python train.py --num_hidden_layers=15 --hidden_size=64 --norm_place="pre" --rope_fraction=1.0 --qk_norm=false --tie_word_embeddings=false --parallel_block=false --optimizer="soap_variant" --max_grad_norm=0.5 --decay_fraction=0.936 --max_steps=5013
Each number is 500 + 25 x the weight over its row's rms, rounded and kept within 0 to 999. Layers, rows and columns count from 0. Numbers have three digits each. The size before them is the row's rms in percent of the matrix's.

# layer 7 MLP down (transposed), 192x64, rms 0.2, rows 171-191, columns 32-63
087:515441548515510486526510522484536443526488477511528460480519563473491527492525504500492485488467
101:475552505485487515508515494517474504470488534518538482452511495537518511503495556506476495507545
093:480491484436523532499461563532539536493494476478476517497524476520514523469500489489472501523496
112:482490510486457508494536507522514534504523487533489488499468480484547505526464536485506533499474
102:510542519525509466502476549500445527495486466494534489472509506485502508516466520502481509446494
099:528501486472470438494512525459494528538524488507510477501524476468528495461502520530453523486505
095:480469486507541512529482520479525474480488506478514481496527478494486480528502477478485490518543
107:488473510517482506550503542502469492554466440502488523538495494516505449480465501527479481472496
107:470485508516492500514484529481506460504525521487523540536516515452525452507503502514462495493476
104:542514500476536470491483475533464506518506501464485469548474478469492446461506536518545494472500
100:581531498523493496510487501503488512497506515535443500528528483480497474504493474458518524508476
115:533499530482515458498491487522528538477531498482502462509525469507489570498512508480523516477508
084:503510450482458497478480515538486508517528484543510485487497484503522508511549540500528603503473
102:494466442473504528468525513509471472477495532550502517501483505481466526497486496516500529497510
107:504486512535486493512470514496543481473521504484517456516515532507497473542497458459511524523480
103:506496487484531517478548523532500499525530490488551509486505491478527525488492439502505525511533
105:547480476479489529502467488520485499519496499497490449482512516535468507451470523482522477518536
098:504490456469522527474475520500509508501461519474521494517540533449526515522480496498509477482521
086:518476525486486496513495524485514497478526528531467510481503439482546478475530515518515524509511
104:519478477538523457493525487501527457464477528480474491522521465470491501534509532503498488458470
086:516483441517484492482504521498495519495467514499488514503506517450522533493538553497493499473477
# layer 7 MLP gate, 192x64, rms 0.25, rows 172-191, columns 32-63
099:443484516503504480511552516476494530513495540517509483540526481531495477453490490502533512470522
096:521510501521461477500456547537488510511550498503523515521500490489459513465471482502470506487492
098:515463492563512508512488518501481467550491531502472503504500477474480478524488505493499559499516
107:515498533482479478476456485506480519487525501503508517521512511493521533526558535511511512484464
097:512502484458534515501458545484490546507493504514499490477505473463534482495424469493502478487476
086:511552462530502474480472496512451510495481523548468482490492520448559514518476497486477505515493
098:507498455496480524502520530483499487476491489501522520496495499497504500523544471509515547475464
110:493483505483460497491453517452520511510526556482515532465519491480520465523464509520505486492465
101:521514501528485507513518498492483504489508537472503510506511441453493457527530499552474566474537
091:521474510533521471480490479524457457533501542494454505496514528491453468515559512531489496510486
104:487491467497486491488473534474473520518486512492481510423547481511525536479533475529516523516528
085:509484483522507474485498513528488506521549510489524494481485504493497523516530442491500558459474
113:452449487499516458536517497517494510519494500527546510516429511498493495483537485539486530502504
104:489522486479484517543542460493522515481493545525483522503495487505536500531478578547514508498506
111:493508459474523517493485517530466475513481471550506474491489443488512486490476504494461548480553
108:497498572504463456475504512499482512480505513507515480472473474514477476482513530509527451490515
112:554488534537498494547513479505506464504467503490547511535509494496465475520483528485524508469520
093:509523526509521460487524528550478478502503522525500476479560494446512499487541524519510484490532
092:520452500495490522558487464526489464524499521499502519526463547530506498492510535513539506481480
083:462474458516479511512478539496462513481497543542462484485509519491492484518503534525482447507519
# layer 7 MLP up, 192x64, rms 0.223, rows 172-191, columns 32-63
093:476531539500539507503515488526541510495495492460479436520503492466431494466479499457504517490489
089:488513436470491499473484537501480491506473520490533498533495494470484496495501489471527492453513
116:528514475521510529487539511464484476486493515470449512487471483489507486500555477538491478511457
103:518509528485519469482519548528502481503502486456521484489500512476459532498510545528509519513460
101:529476491464487515543513508497532509495486532526477470530471503447466493548484478509516435504504
101:475505524477503496493494539497480526508480507510448460532533473487488497529469503487476465522531
093:457521527458518505460503516494516544503485572482504518497507479500489476496468493490493450528489
107:486523516511478533459515540481429546511491492488519498511494498536528477518505532535497491503485
109:480517495512485541504518490472531466543501504500486516535484483488501497521482468502466494520466
098:492522508473565520552510509497498504525490518488503514486439484483499535463486498497526520448507
112:476535498482498536503491515512496474511482485493467471520528525483534530518527522473514480535470
094:457476534525514469540502509520486538474465488472531474539505493480475520446427483509503466481481
101:493532523498500505510481495486554493529505514518542468445482503472515488486506540483479536504490
102:488487528494534509516508520513484478469505503486523538538498528502506479496487501481507469485496
095:505460548480515497533470493497465525493549485508504461509482502518514492495417522505517498519501
108:495520478479506483532530504515504460510508489510528470557488483483492536482513492485512538518509
103:543534500508489495496487493451503522492514487499529562499536479519456531531525502497516511505497
083:513489493521470480474521468484499493526526471487513499528466509462473477513492474497449508475532
089:506534552495535448491510543504483533505512479507528488553489478469542518539549481475510507504486
080:503512544498500521520478516441485507518520526487485505474519486539492479514470485538541484518511